{"hidden_size": 256, "rope_theta": 10000.0, "rope_fraction": 1.0, "attn_scale": 0.177, "init_std_qkv": 0.0303, "init_std_down": 0.0, "learning_rate": 0.0119, "doc_mask": false}
Each number is 128 + 24 x the weight over its row's rms, rounded and kept within 0 to 255. Layers, rows and columns count from 0. Numbers have three digits each. The size before them is the row's rms in percent of the matrix's.

# layer 3 MLP down (transposed), 1024x256, rms 0.146, rows 415-469, columns 128-255
095:096129131088082111120163135127100178147085134116179149112111120118153101146126114145098127101147096134152119115149100110160138133114082111139107162165075113129115144106176144140154162105096109127119117142121174141101119137156155162144153152090146118147156136104135159116089114089148151113116148166105154130107177211148133114123144118106105106142153111085162132143125119142129095114151
103:109110117129153155091126099132126092128144116133105136111089149128115131149171114118188153084164145127133105087103103140109141146174127160117083144153129139106108150123115144151147116144158127134145158132138132122130132146134191145157136128094139187175139142139097130117111126113150144127144103115118126131124120169096145149134136110127094103128140165146155164145126142136139078098183
095:106154104129133095144106114123095151133133120123130115109152091107093144118125114119092140154139126119127102096128172105121172118094115135127149145176183117110138145141129140092107065147134137148150136131142137101129133115092147153131099112131109147127115130144159136148145133158120135116117110114120158085105187092157117165120103165126126079101115143119133126137132105134131168107124
093:109117107124132199124145132136138135096131101129127079168122155100153093118110145141136127125122094084164153132193162157103125160093146106142142145120134141127139121093095124114142114100106111086104133109138139135109096105157089118121130127193100107131145132112156110100098098176166147114169135138145082157129120128106122102140099116155129115190135147124154141126146100148133136186138
102:083124151074140117128177111105122142147093185087074122133152160171135122132099128143113157150112181105129155105130127137148133120130166099144124080150153130131123118119139115096091152081147160137096140124135115146133127142100157122167145145132092146139093140138173128139099124127145088163165092111095131151170147146149043108150120115084084144091119159126106101084127104192117182171126
112:107094133154117110182128109118098140119129101135141133111153108116131146126128123125084110121113125113144133150109143131161133153083131092115134163129155118123151155156120140148183143129125134132139103141161097100136162120153117168127098133129147090132160107134143153224123134153131124121182102138144101120142179122122119139103129137142089135115196162123078099131155102105110153142140
094:137145145117152129149122148100122153154105116137164141092129093081156141129099130123124140126154150143120134113089149082137148093098135149090155093112193112119126108177138129105147101154094117099149144143125134105161106136160083143110150115189107101140150170162120114129097136138110106177119081131112098166097141109152137122185137170123145127108080119112134130122134141104156119167137
099:127117161137148082126120128120121110171114096162153109104164129129136117130134123111098128133140133085168131128143151170095193133145130081143148129143099089151140160124117164119131125149091108109133120124074142135142172123112130140116152135144168142121134101145148149196159190130134156104141132166123150117133140181134141148144124110108153134161128121155102127122160153114083133127152
100:152113138158097129136169122107172102087141131123116123145126132124133114171113119089147072143181132146141138097130142143130139145125099125148119173130093170146147152073149107128122128125109138115071101126152114116160097176150087092141146091165165115141127150071137121138145115160106158140145090140152162151115107118106109115136091102120101088119087113122097086111124106146086140126116
098:101110105121110183142155103125160187088121119078124076125129110137135123123155125140139086150162141120101143099117126104116169132127102131167145129120082168105138134132121119150135105129122117071130123168113150113125125117094157131099108090095124149149151151138146151117167102133123114151070144117138133103115135149129163129094171096091120120136173105128094132130141107141156182172165
090:129132119119167166105130120147122114099109114114138122140156146185152142115095121124143063130111135111165160115110108155143132071180108133137107102134121115125105143122133088135122149140115106093153162150114124137099129152130125171125145143154135097137130153103148164159156135127136161110140098143115129117105159117131125127124165097139154099099132130128156124120156140174139124094130
102:086168147144104129126123111117160124137139123103124155108067144124143129125164117159113131096088143097158149088119080163109127122125176125129118111146119135105152155108122143113077119118134099102165144145120175132117201075110111140116127096114128154091106100144157124118138128152129139121110173102122130155136133155125134108132189141163115085147151095105110166158078134144136136138118
097:143107128139136141116144125111149113132101127111140076089139115133173128135158112141180141120147128096098167165116121121140160142130136111106117094167149118124114125124087089119129080126164103125097091135146081105139058114113097109162093145101126138143112102054090144153100112098074119120155128103147119131100138144133112104118100135153151127127092120107133140111126131141112148118082
107:095110144107121113133096129145134117128140108134058102150155093123118186101131115103140094151151118153118059139092091129123127113121142128108144107130126160117113114104104155128121097144158109134094140099123148126122120113170142146171149072149150148164147108147149111150153146107122128099137096150136090118112103156101136101133170130116109127157165090124146083088126095133128161139115
101:094084135162155128150134115141162118107094152098123154100099158104142159108126142128142157109171148148122106137134094129119141130151100094117127159123111125176168095147109134142104139135099186117155078124102139150165128112121168096133141162138114149124151145136126139148156109117158125102133140099136112141105091123144104071119145129143154148115114122141131143145125117126194154123118
104:096101119114110140126143139113141110135155150175070172121111126140133102126142117053145113146126090142104137144130124101099110106139111127105160144099143128116126151161146155080127135122130126194076092167108078126094168118138108138112132142090096112115120086111150127138111108118125113120114151118148119119136059103145132162125126129136167136104107161108109146142112128096153090139139
095:124123113127131128080121093130122121109104181104163127164125071120142124122142098138164109157129141137097134126131104111102127195167129161141159152130131139117089176087134110129113128119130136126129148120131150084155107099124145141144161140103130126111121145143152138129093139147132120171117107170125116088099185122081148127120143121114121142145139116120135093133123127168148147172132
102:082160150162106130141083114084104124116089104147117096149157112117131137163132113135104175118194178103094111137129142123125144139105148138119145071122122131141147102124146110136111134140080132059165129109117155157160082136126078111146111179134135156110137125123137159180118147109139131120142112096109097183126176137138166095170094078135133119121107142141136116120117120118141108090098
106:117151141129119119136109135166135137092083151109063130128148116085174108126154136128112111157142121135146121161108150112133111139135122134102129185169121127121105136149114149101107142156125083095067116149109128139107131089146099111131136182156118103100127106113127082127084109112112130120140147105097144146126129114127140148127120144136123155090140124130119115148140128129150165105139
107:086109109138110156125110125135164144146135120162124094147140155077132113155135115101105167133153155105119118146137136113136107126121164118082129142123158149110094101106111128118167100115132116112091131134116122108122146155136154114096139116107138127097165111190130129172080153105107103106081163140137084143126109161124131133133087152121138106107139153138112125141138123088113141136099
092:161137160087120142142107139130133147116103171144167133141106137152109137084147151131157139142139147128182087162115107101091145176150115122108113125159121104103124192157106130127111137101112121159122119125146099129138128145119117138088130112132149171197105156122145127108126143159141152134146099116125125129110113137085113089135169131102142109149132099125105101158144113125144171098068
101:107109134089145157112170137155148162138083171098136140136111167119107126135111086116117121198100147127180110183208138108138102158180083134179144105151116103134098091135125125132134135126112106125108141126130133115131153160140149108138137123142100118144111148166115111113161109122119154141085136097091129121132111157154159091071144091117130145135164103097114120129093090139126118140137
097:189123125135131123132102122105160184163098128094128142087120186133083147151117121131123129103131161074207141138144170113099124118162140080148109077119171115140126129154148100121110091121116095102146130124135095101108172108141135126106149133149137097130120143110142090073117113103112119150141143109099122115146150130169123108113120126137173130142091156108136138109126123132170136117090
099:147130168134182100155116121120113104105169101128147125114104121129125097143141126147132127151100118112092142133150142153159135162121119166112113137111078113136155136115103182109150153119141137129129099101126097126086131128115161166143098090120153124135092140152096146105118110146135137121126158109111176150106129158130146099145147132163082109123118098125164105154090147152124200122134
095:098090183147128150131107103146173100118117130134137144151137120138182122163158090157115091117143157102125134099104159121139107120164120143153122139130135137103146123138183119081134132129160134137124092158110100180151113123113141130167122118091154130145146130154141111125146139081113143160135140215139163053158130126087146116136164124131129116156130076126081142131158141147167181119141
093:152174132134129150121150109135146178124099169128098126109127105117159085126122114126093151134114097116121113174119132114114183178129120125098124072161133121155123098148122103119135100119145147134087127176154119138160130094141149070145160092144128091151077097157123110112155166147120139132147115099114093138130147165109159120120155055132159157136105123158101108126146150168130148140110
097:119119099168186091128084166120155112125127139139107124113126173120098094140144107124104100115103157111142156145133130115134156150154095117092118114105148127125108144148160167131120094105147164111139121122116133105107171154129150105157126129111168103114155098108135125140106130116100104114141090158094136072149128138099147153079119110124112164142118116119099101094184107116126154126154
101:111132149108179165123093160163156171135154161106146117130130128154099110096136095123114083130142117115179126103092084107129155172137099091143194103120138144127112137104149117185150171123099135125113147135137153105106123138122082081142142104173119154116167170117137139110154089144145128112116141112183147131120147141143117127103117138120120148150085108120105095159147140132125131100136
116:110143154089129079111107121186121132142109109149111119114102118137155115134114097092139108169145121178137131120124188127132103197098101112129125124103071153111127158159103150133119134150143122103138165162108133141093131132139168123140163088129138118106120102175118104112153117160116131172150120131118103147110134159205174148144110144123153151066164133130126116136165103145140140120101
106:127107134155119184152106140079134142162132115146072131132135103134109097112135124106127125118130107137099186111165152168133164076111135111086119169126122095127146099117126143131173078156129110146142109119120165128118104113132109147140096097127124092116124099142141142146183155129151123122113137109074101115120123094117110075168104159141137125143111101140090140116091136126141073128120
101:096144134145139125112135139127101173105119161156155072131132164151099096134131163114129158116112115132143092155089096145115110142141123153139150168083141136107158104100119144151169193097114111117129091165118135122140124135099136156140168150087115122115141124138098146175124098113168131150130090134126126131159113152114114127133141137153110095165094107095159115123116092155148134129139
091:181121152117129115180120094123149100108100109099120134170140111135120127153137146106132100133109134092108147155141157157135117117119164118120110133142108106159075121093124112153124103100058165125153116173151115137145136160095137108127139178131137158166076134131143130136092119130169140090150108125178138150080131135136093139099110100101116125124169113117125135117147161129107139114109
116:120154155134141175185148127101171133120176119125112123150097094091158129112135148111107119135156113145155146114110121161187108126076087139133076152156150128118103134183119148097106109128106129113134089100121115124129124162133162120075079080071136128138111137104101133086123074133176107124127160092127160102142164138141160105136189121114126118152123125112129123147160146117149063132107
105:140189106158169100133164126096136124172125184121112158157125119146144128099122123159145121118158120119109141130088088083121091157103137155182107134147078160139167114145108107139117130153154139147201118100098113111138160096118147121116109173072136141138132092147123116160135115105126091127166148146115139114115104091142116160155122141149114120087120107206143126175185151092079139150090
099:114152118139119189128118126118118112086162128110146072141136149153117134155110144128086156156120079133120148159117127138117144151095136125072123110096081132115180111106123111145121063136134117140121145129139113091151146133096109127138097134136114131132107130136119132151126129123125135119156133131165126131114144124080140088143113161108107130115104131121069088136100082156103127138138
094:124109128164192193133131131148138089106147123126157133169114098130120127143146093126128113151127120118076130131147149161087115151153109117135140140114132122152128142108107116192139123104149145080099107154172156128120144107122067118164124117140150145164142147143120142131133145129109139149131087104162097134133136099138115141119135147150160121114165101159134139131129193154126135101145
105:090103137086075130127091112157117128103141097065144099096132146102053132096142124135149102110156092154141137080112158122183099122114152114127126139144106118141092156135145124149148116126153105152173178114119115110113152124072106062124141129143126114143103115093108119107148152125136101176119125101125122096146128128115112127114164104125130116172099127140127134116138099123112110104117
108:109155106115119100163115122161151140142163132145163123149081143116137081092127123113088099134153136144101141134107181131108134154152129158124105119115094103097152127139146140127121119099132142165130167144110134156135118134131128157145111156106133126131110094145128116080128094123160151149105130125110093073142131120168137155140122126097113113099096153106165150170126140121155133166124
095:121141143106123110111125149182105133084157156149145112121138150145149102114143083151128071150116136098157117140121153140149131169118113106113108122116085114143130136134130130129146155118128129157122124120132131139126106073136085145119122108124156157168158141128108125121108149144128150104116092135111160156088134154140141095108153153105097169142139127084129176149143069128135119145123
099:111126115110123138123111099109122110116100146124117094092153161097154139096124137084120130065130129111143150190109097124151145157165115084108129135186100127173113095149128153121116166138146166119096119176125140148151148107120140121126129123091130140129102177147100142112124167128107117158133129168132142142119139134153122088128097122122157126142141143095131138142123095117143164100148
105:131151162115103159097094127123092100135184121134104136111105103137143115183096133099124082112165128110123114161127172104107171178146097105131143120080108080156141129089127091118096100117131108135132128139151120183150138129139092158130105116119127129103111135114168122162140154127140141142113097094097177128128137111113117061127178159127145139124112118129097115119101144168155155128107
104:143138132117115134086126152103103103047138118154126126075114130111147150145125137192106117110106151128099155123153115095128094088135093090098112144141193134166116136120158106134094139167094140119134127180164129114065091132063125138130120106127125126088122080136131128159138124119090127117145119142160147131113127138149137125140146110140163151087135094123102136143128128109135061117091
103:105112128121101102113087126123156147106105127145167114104082124158136133107104111137176177100140094128146137123110111150161129153115100180095127116111126145121148118142132144158106152140143129133103116083139125170128151112127138142149122148097119130100121144081122117148137123117123127109162139163100106096161149122096163141129121125122119120105100145168110145100099142104086124120126
096:140131095133101128152165151131154141151192109131094147110141172126157143129154067146153082121139129152144086136146140108123110160101126144094190136098096117080126145155105126120143133125120102106107115138117126151117131146079117140131157112130139150111166126132146161138122155150125120120119128141122114109167120163146114122139115178091155134170137090133115157137139122111099151157112
089:135066153154107118137089169150148090167114122158126133142108150130179121079161127135117080084144140119135137126132142123109165138081083136111107143083121124124139115101112070105125133120116115123135093170088106127131147081112155105091124137107124169161099145129114162089095115094092123083136109115125152162126101134171125155115123119122136151126119131134120119099190140121120153106100
097:149102129150094117120141158148114178135120149090120136127178136093122129147134136098105125117165127125135143124134151134104185126144087088115155143148106102100134146137100132137115139120135117105149065080127147176102149122095102113133191116132090119114137117114143136132100093134148135141093110119104121091086151112145144179124118101115110160133086117134111127118161161161157160119097
118:161162117106144082121105131134124110121117124075090107145127183135143123139106144158144073166111169180153137150122102108156096152125114169134135121099128204142128144089149125158110128108118103080140084125163114132134137148121169126137099106126132110118143108148113135132151090133108123157123157112146113160131090138138109136178102120149131109104119131148132170127104116147126160124190
095:172091123152119157138137134116113136159130100124097130108120120093154135113134139169118113126135139101125103147106135148141069106108148130161133107094168107074102094149170080133143134096118119118117094135143124152148149183139097118142107129081117149081115156101092166151128127147131153138173165148156134151145165185112147079119130105133151140102141164137118155120102161164171109110091
087:165127127130120141125104103142131076126119164103111155123109120174082144120109146174103099127109107112129131132143168138121169118148112110083135102122145114104122157114130116146100124139157101134142141092101059094075103136133141174141138129195138125093119121088107125114128113125109143138112143096123117162124115142112147111120141140161151132124115140136152117060151125138107145174064
106:145130104111164159141149154070079157085150149130096156124130105119125163152103151090125108120109167148119158119124147122162104109092099145121146108111111191148123163152101104146090089135157111142103127128154122146058131138110136125135113116099134123107173172114111178094133071139154111148132152156139110107096129115098144153099137154129146134163129119135130153146127152130126125105145
093:141102117088146135175116082147114148130127183166146154142137109108136140099148124122150122113138156119137130143165140101156172139138129133128143150150138147113156120149108107151130145099147136167156137133145146133115159115117114109126150116158140159129106152128149120095128166115133153169094139132127111131089152101131159119117127104154078104141094122082106134123130170132170173108120
097:124098166148130148142099143109139135140139144145125109112151097166109148162122091052104125146119139120131151162131160182083195127117106131130134171128130157090162104093159110144158149115088113108104144079121106113078124142129144120118076113144122161130167126151110130091101111129107160139114141153160131133120163089145138125154107114125128116146086128114128072104106088161102086101170
107:105156113125131130126130124121140097159133103155153098148124130121167147106162059147070149119156121136138147106135101151107102140106128146120131122137144103135115151186117122137130143107124093148113130122149106169093122141154169132139127054110136133120130141179103117152140106128081108143165089137150127085100150127131105160139129142149130101160126145153109128145142150118117167064111
108:124111102104151160099083143140152120145118113100161106148149122097148151130098124116101140163127095081132110093136166125140099177116143145115125109120097074124142138118139116132127128096126119125130136111102151141149153127170125129136151126159133142084110142117145102101155164113099160135133143142178149118146122119138149126142166150152139088086112149168109099164127124111110156077123
095:124102088161148097132140127161084144132122143160104158143142143146138152090105116116105110107175150148123138156098185122106147129154157135098138112106116095099141151134090139111124139129120144165082145134115092125115094124148112119137150102134083188174152108115152140103145158106132111149127121112135163139158174138162109109118098098072115128130135120146150115115147104164088155106083
# layer 3 MLP up, 1024x256, rms 0.152, rows 416-469, columns 128-255
099:085107165116119074178121099109144114144121133137123101128143120122101059156131120114144122126084107123132128190140114096140131076146138105144141133115105150159122150133140112124186137090120150081131111120080079144126099146134160113137122129165124138163123146092150084147133078079160107134147113121137077119127150147074117120125138138106131133113106135099111086111117148104101132136147
097:114104111158125113150104141111099112132110144131138137116117133153114079118150151126120140101098120158118079096144111153143129128132133126124143133095101150099111135154111164119102175155087111155126137102117179127109113100154133176128132121154129112122129114109124108136116144127139105148099100137125133073146107133086134102094050164123111105136144083128121090152132092124096143113131
093:106113126139123122136132152112144122086104149157141135087106113137115101121134144166148136109145085134145101126153113174115152155153150142116152145128156128113116140180132121115100111114139106097122131104125110120160144112155121108132147148088149181077082077070143096181123124112102144131100149077105145168109111089101105139115103139137120094112125164110181158089115085127157117124138
096:127134116125113136138122092107098102105156149084159158141089131172126181128072136106087089111125124168152135118094106129136092117143147104149164149117142137128137117112111115153110165135148080143104158124131142136116112112129141139148125155126137121123135136115117094097163095162124108131119119171151145123135121171095122105106135177109111123123123147151134115135096114175101127160163
111:088126104094122117125137111105083166100207096155069140107151098111113139114140130136096131116113115114154126164100074144117117128136178106113114127164154106109104110134113175112158141125106124146125152156125118117133115125098152114131107153108139108148153133137138125147161056180122129108169122137162119113161109121151140114071143154109092164125164113131111127132135141091115131106116
091:134112144121150110115141096099137147068096108132163104142100127086122134110119110117137127104116134139142139156108149085129142151110127128136133083098178137128103140165162108164099107128150133135145125112091080124107132148098109132128107106135087150135160152171117137125078079104128107140125126163108096143110171105144143142131115154174123132150093091145074130093141164100095133095115
100:115097127126111111123158132111122134147107146094107158095164133098128145122163168107142166132154126131123113126149185122149120072124136125090129100134102115077083113144124151128137137131157086098113114100145164112142123072104131135147126142139133124152069102141104119151134122106135106134118151111103133136139124119095119146134138135118125116173146152095149105122091113104151183098141
103:152103134110126089165110120124110171108099130147149131087136128163111097111123107126157159125076122112145114155133121147109116120113126130125175168167168071147102146117117119135123124117148132143114093157130143136111086129126135143118097138142154107110079151192079144111128099147108140122152129135109132140126115124085136149156174127152168128118119119114156142123087101118150152130132
096:126098152147097131146125111135132121107094096097134124122133150141157116140182124135157111117146130154134147118140130147143128115138111069166141103079127131139146128124105103112144127143109094082106133148111121147123123181124150132163136067120151099140137119154131146118118151083124158148113066117161099120089154123114160136126147093135102141138160103139106125181133138133132151112154
091:101164133120112119130109158108142131139097143104150128112112106116146145127155119116168140126142132188103115152139150106118124155137140088130129172113146176134133127104099151145106137075126157161164120100095134101126135097129138122084134129120145095159123166128161108122139126115099120126120078120152124122151076102101150094098131171082142128167144099157137139125091095105115110161143
097:132129129138128110154102179113088119138128121119093125206118157111120184134142118177078164160147126136203141131121107100117118139156141130128140136136181115138096143132111111097119150107089119100163119155115104147138129110174121154123212118173107087141131091093162137169122106172144137116117123130130112126122087143156142119128148118097105125123123135146119156130097084141151156137146
094:111143104109127123109175175133086119110118126138139103093109101132080068128133099124105111135163100112155110175132113115155145102063147119162111175137162127111127140124129131120123095146139129146116103095121151124147141115162154071135135128100142133115135102136156103140065119151117129106111167155133088176126104095148117160136142128142128124147166122135137084163124158159139156123128
098:137134149122087129112074152126155131113089073129130118099125131158132148135117120148146155127095080157131105086128090097082144127129096142109166158121172164113132157156115116093125112142122169153110086075102126096129096118147123138165100123135131126117118119132131142145092092098140127119128101100178119139151137136107120127161096106146147126115151079103157102123130117153109163097108
102:152170126079133143136148121108122084140100063168128068119121117138122139152128118145155125143105183142120088070150138130164077097144128144129167157149112157136166116113121128111166136121158092144133105107097132123145145148192120174088115149095106125189124106097132123098091094129151172137099112145116104100106164126148145111121131111111159099176102122118131117133098145135125127096160
097:148118114147135129129116105167097177121092147110160125128118136079091091131176127138126147139116151143114127092132056130105136140112087101136085126133172119083093124134154156110098141114106138106161141165152133123139128124129102155156159135128112099131133120139031166142149127127097133147150099158130120160115108118097097081128161145188152137117119144147137103113115105123078159122135
095:135140118132127139098172146139108133116104119153139098111175141157111133149105139111174143096140130121132117096137127138129100111101148133120124134150129146119124112126097123129172100123132147128139158105168145135120118133153154174093136117156134083095166097103132123080113110155151086101117132123115117140098163097143152145093133143159155098146139144131078113104175110165118176156130
100:150154149136129136134122109138134104107144117110149116130122098145166109162085108162142151160100122129095128178115090096134115139080115150124076106150132127106142137143120110143093159161157116136117090125115129101164080143121122126130148123166120117120141104109137127189130094117153138135100100158081102084139146124126149137146154112156118115091132134144139155141114154168102112122151
099:148121113128135106154156133117152134150165122114127153190125087110162105094116144107098124104137137133144121144126151126157106145145148141082130155142114111135145124098117123091108159140126133121100137167123128149127134131119142098144126146161147119159147123092143136100122145096088098115158140095100188072120102106093107155147139106100105121135164102122122118133113151166142105120157
104:119113159158128088122173104101160135101131131096133147132101126104123084166118108103143152134121129122134107165135087121129129093134193139133087126126098149112093150136108122097124180127099144045141145119149121133135092130120099104084125124131132142068159170122114111157105110118148087143108145129136167110139080116132147144138136139086117128102119135127132142120145139132078120155100
093:190105153118117144148113094107104116089118134102103118120166158125083114138120130106202112117157117073085125115150133121157145103126097110119162133122127142168126121144131166104132137111102099148075170151106113133107112168159146087127134093124146148110132121127122144141122130084163062091130139103139129163158084149153091105148089096140158141122105157155160150108153153114121151141122
100:134128150190114154117093166132073097129157138105050153122125137140144175127130129112126119109141116127097117098109153097103129121112204114096153105084174114063114136125137138107151132136198077107129155095126109077122129095127127115095172127140171126107125108136072115144162073143108159136099139108119172130106161121134132116127113128126160156174117158153142111107136152108136117104147
099:138175172128111099124101155158099091127130146121113141132135149108123111106098113180109154091154113124124167122097152144096137173105143133157102148142111127106157129136162144142148143111165201151146147115124093112112081128115192121101142108140176123114166161099107096113096145130117087123092122144121130141101078085151148100119170148172095122133128093152153154096145141137083125128152
098:115163135115127149157126098141145125102122109094106131146157139108107126152136088152159148145135156142129069128116076082102121133168148147102118126177136144172161147149154138115125140121142125128151137131114133097153107179134151097136114136113139151150106169109167110143185137107116156115134141152130106111120139096140089115108182164120117113157151082104117155138142115125105105134154
098:099119118097131136099125122098167113067128115138154121118129126137109131167104104133125127134135105119150168146106106136210096134146102146134097126129128148139145091112122118119131129118111122100118119132134169165097121165103138175153146095135128135123148129100095110139118138120121102133107119135145134153148122117139100119164178132151154083144172164157166159127136139074122148111120
092:123132125082130134119109136130134152149136071154126101148134139123123149177068152119124107098110138141153094134178148127165098113135125158129083134114098137137127171134127126098144125132070134097105112128137088101151121157118051125118128136131126131129121135138131052192117162146127126111110096127110114162105121124145125159115133107088122132130189117160107154172139135100110120096129
094:126139118117127116126075126132096100103153094153056121101127129092118108123105144131116129135107117134140145141117147110155139115128086110114112110108103130145081171166107113172146136156126148106123123145088116102124084120084113080166104169131094144142134131145141151142085103131152134098145091110141161151107142081096155154125162099137102111140059139129145106135120131144143135096111
097:159151105100096111099104140152103162112109128152160118146125123112157106153158100157154121137121138123104151119114161136101075145154130108132104113163142141163134115101120159113114109106102105116130122108175088126146103131187103154123126089192109132118134111101107198125130115157175172125109088119133150126120101118136125127154116105108113128141141117135096146121104141113083149135129
105:120144096114165092078097125119131106120142060142124157101121113138136112121119119155095096174125079110169116160134116108109104159105123114116153131139153181150116124132157174107172117114110077133088083135109180126147142132139152153142126170081135114147072132147160102117117143137084140156163165122118131123118149115145130113178145165143138181099137177125113174170130145116140122112124
107:132115118096108151130135123126126117167140100147093164101136124122112108132130172162107139124128149145141107145147139087112159110141142117114111159096082152171131097158154167115115082113121119125131109157165127142147126156164106144143075132145123161131118141146148154137129129119140147070103091127121135089183099125117118067116122090135098119114097123155112128127095133084149124095115
107:118092114161147111110098099109098136117185090113180146147123167133139134135115137167095135155091131110128154110143114121168125124115120120094110154143166102142188110110122132109134107178117088094135120129097176153110130135137145166130123146113164142126132141118126145111116098162146139139120127144126110108122106164140119100150111141133097128107063101168089112146109131131150124115131
095:118126160122143135129133114112114088138130114141101132107195120127129119126119092140128136096192126086113131131137121102112121133169115131125113091075146107109180133089135148136131144126104120150138088120108097107136108088113105111130101115138150129118130082124145135099144127116139108138096132115097113150103108122138152164143142104098156114138124164125106144174140089101142131070153
108:130121163067199103101130113108114117148133109110173079104104100102144107129114143125152123186130112122168175117136155139165186162088101098120108122134111121159099144117128125107145118066112146104134120099136130145144159107106087124105113111124122105146164161066108126116106161132105115103122114144139146166129137117114146091136148108105139085099088077125143117115160088104140116129118
103:157116142136146107113120154137161124094099112106112105103078140147091146103129081153128108164180108171121110138090120083090128146180136097147208150101098148147119168161140107093100129141109115132112145100143144171117127171154124148093138117100119124102131096132150144167127104151096114117080131143135161156117127124161111104112107141133088122148100132139155133084172168089142089100076
100:143121122113101145184121154143144104122215127108146110154112094115145136155125120149123123178153125144158113140123102120134146114150173140107110084096115168094120084159137148123126144151133134164117141108104087127135133143114137176119156106126091104109171175081105119135122140142111097115168086141133118135114154091120125178157137163135121173140120144122143158120147133135108118087131
101:172118186107117105140166147138095120098149160121127134086141088127136115176091171149114159160128076118150092104136113162169155184088138164140101137148146117140150144141095133140155129151139151115138164134117116166144141143182135120126134135077141162122108136135117124161089110103158146068115134134151082119121084132092128121131071146171105154124106108137063144132103133112134129116119
105:118150129104079132164071131140155108111164119132109129121117131120093110142146147096157126123076105142096102119112162095159077119154139156172103122155144126129154093120147136112135089152161098099161107127128155138135155142144138112132134124143125109141077158119122114120122137120114165118158110139125119135129136077104119158115155126112141142135105157116177118140095151093158157127153
097:103127146159125145136131114113125097203130149115162108136137107173115133066133115108103151147081123104139122145117134115118114150151110108083125112126156119134129134136099159093141135167103146138154121132123127131156146115160163133160174107116126148070143104113150133123118150124143147162142131098090112091139102106098127144151126136213109111125094103167079086142115130088123080151109
097:160139117133124112119133087165128181101151117108162134149132110147181130111144119107138199065110136153125116133117127149115121084135126147104137135096141173143164138141139116122091104089155124126109138100122102138144142144161133153130140137108109138094134134142143132136117132163078131163128146132158100125108132130094126138095114166166123140179122139135145112096116180119118156109105
095:156097128109163119102146097145142128125180191148135126137137134126159160148110163133093112155085130123140118150145149157111104133092090122157075116105147111159092145143161157120115142099123136099116125120118129165125146117187147114130147158152108077121105153148138108151147170154121151138137110107082168115132114154159106103114146112159138142124170139153170142085128128127148180110148
100:148148159101133120114118127132164085160095124150082144142120159143117129113108108143121127120114146118135105123143143114127148145168137115098172142098145166148098141125152124140118141124140178118135115152116100122157122130168129095121102126162129145131145143150155131158116139107124116102120140135099174134159168131078140108119133151118137123131090128146161109143130156112143175121134
104:170131132131113085158134126128140132074155096114144148115119127109195147170142112137119153083112134140138161083139143140166149134169063115136099114110165118156161102103155125121076099124124144116151109151145172166097103149104128202174106109124140140112117139117142136108123125108141164102139148160133126143148146113127107120146116125146133109100139164110092122171157111100074128126167
092:096122158126150146129100106096096118138139155112103107108139127169121123134112102102112127107102118121113151102146134089131118114119146078077118127087134146098128110138153112107164092172147125134127098111145137102130107153124175091155118161104126116136062120113123116136149120121138178106147134172091150100183128133141150165131109096158141126146113074176146160133139130155125121129126
093:112121099157123152124154112125142084130150138159126129120157106157121126127128078119168133141193165134136145118143126178144087150103143137121121125145118115173130177133157135125090114125137121145144121174172132164097134149149117126141178125142140152130119078167104141171117127137141151154142155106084139149177102131186130118107146109133179123145149068131117137121112153150117122119122
097:109124127115148115095153137122118104176155079105121106137082156143129174095150090153114138136141108168165144117135167103153118120118157127141143117123161128135148148086134092115103159107081094139172142130124151137120137096120148142186146131131167085122112130127146132109157129111107110123131129120162179136124154144167122141130149143122123136178126089120167155138156116138088159133083
097:124082104152091093109093125131133125163150147122105137184119122112117149130113110128129104108053124149129116175109137076116102154126116078126114119140116152142129124114153159154141174112153107171095150137154098074161134127123185115099093140158124108135116144172101119141153150105114132116130143182156125131121148129164113109125145139091125121146143116143132139113125105106157108136156
105:114142091124119124075171168141167139139128143129080094141108078091167153173141130110082122127131155109115156123146147145121140109148129184123149169088117085117139140112108131083086133098149133136152117129148133139113139140129171102128098131122126130150146141159151157083120144104095161120149127141095127116148139117165105139106067119102113135142144116118160117119143158103155124171178
098:139152113130142091166108143118111155154114098184102103117102137121152105138064064130158141133145139139133149166116133092155143136159128121118106101115115139133154176162117116098145194110120106102194109134134135167135113168100115092126140072138110140106134136101109136128106132132105132146170126146182111153140136155126116120141133133129131152103129139135112118103140169146123113130121
090:152135109098173093141126123143134148125118122125100139095119165105125164111097118145120159131119113114126120131171070127111094138118119136142099147093114115134103123106128168131133143144099095170139130158145117124162085130095114108115118125092149168117128158203151064110112132100116102126134157102124147126142111144101090129158120110193144145125167141130160129190135122111151126149114
099:123140148114098118111196121138130134131115118145130140144110085147112138162101156121112092119133119105131103130123124112108099139144094110135103114166135122121140147150105132140112149161139126157149153125130120157097119154099135156179128106114119107121157120098113148149132171167136113088132160137121109122146158107119143127136147148117145147126185098148111118129147136098118166126152
093:154120116110125129152104137112118100097145151093144131107120110114121133128110144136129084141123148133131131089126132060146116107106125122112139142104171125117160106158123153178142129138156158090117135105093088151145146070113163101122136130148089143107133125091105145154103146116141096132132155115108145139124144155138116129157092126151136081115083127116133158146118115162157149155171
100:096085105124149119112150151101132160141143148113105106126159101183131138115108123066160207134142106176112129139139142121195093123151140123083101113150113175125101135142152138109106168123077114152129130132113099110157147120114157140135148105132144112140181130139122172133085128090119129155119121113120129125128134101173127103147093113120150127108116118169114115132118147150116099108154
102:110140095138135144134062126085074163137143156156099085119127086138152153147131126140155162129126126126114133104161118153119103122142133164139119093102143113097114124137150146147153081114140138119104070145138126178156121131130074140135128114141148154119124119133141128134123168130133130144132155136099123118155120115097099132100120132107127111112110099157082122089116085170121110155154
098:132130164123144121169120149148140142154098125139145084170083136124173097113073112105127141130034130120130129145130083109119090129151124119104118084112158174103138125167147145089140158161091160122121106112157139164156108128147117140115116150104129120138173102110096141182119156134123168090115132108101186126160143110118141096172151110129164155095099119138166168118118133163121165173106
104:143128103158148100165131187121113115154128162125111127168099148120107153110148099111087150147081138128123138130136103100147167114144121158137142094162134104075125131139116108155115084157155138159116132097108161088169122149087138137141126107138143093181112143140123133134115149104122117100096166113118164093088118119119114102113126136144088167149082102124116132095128100111127162107122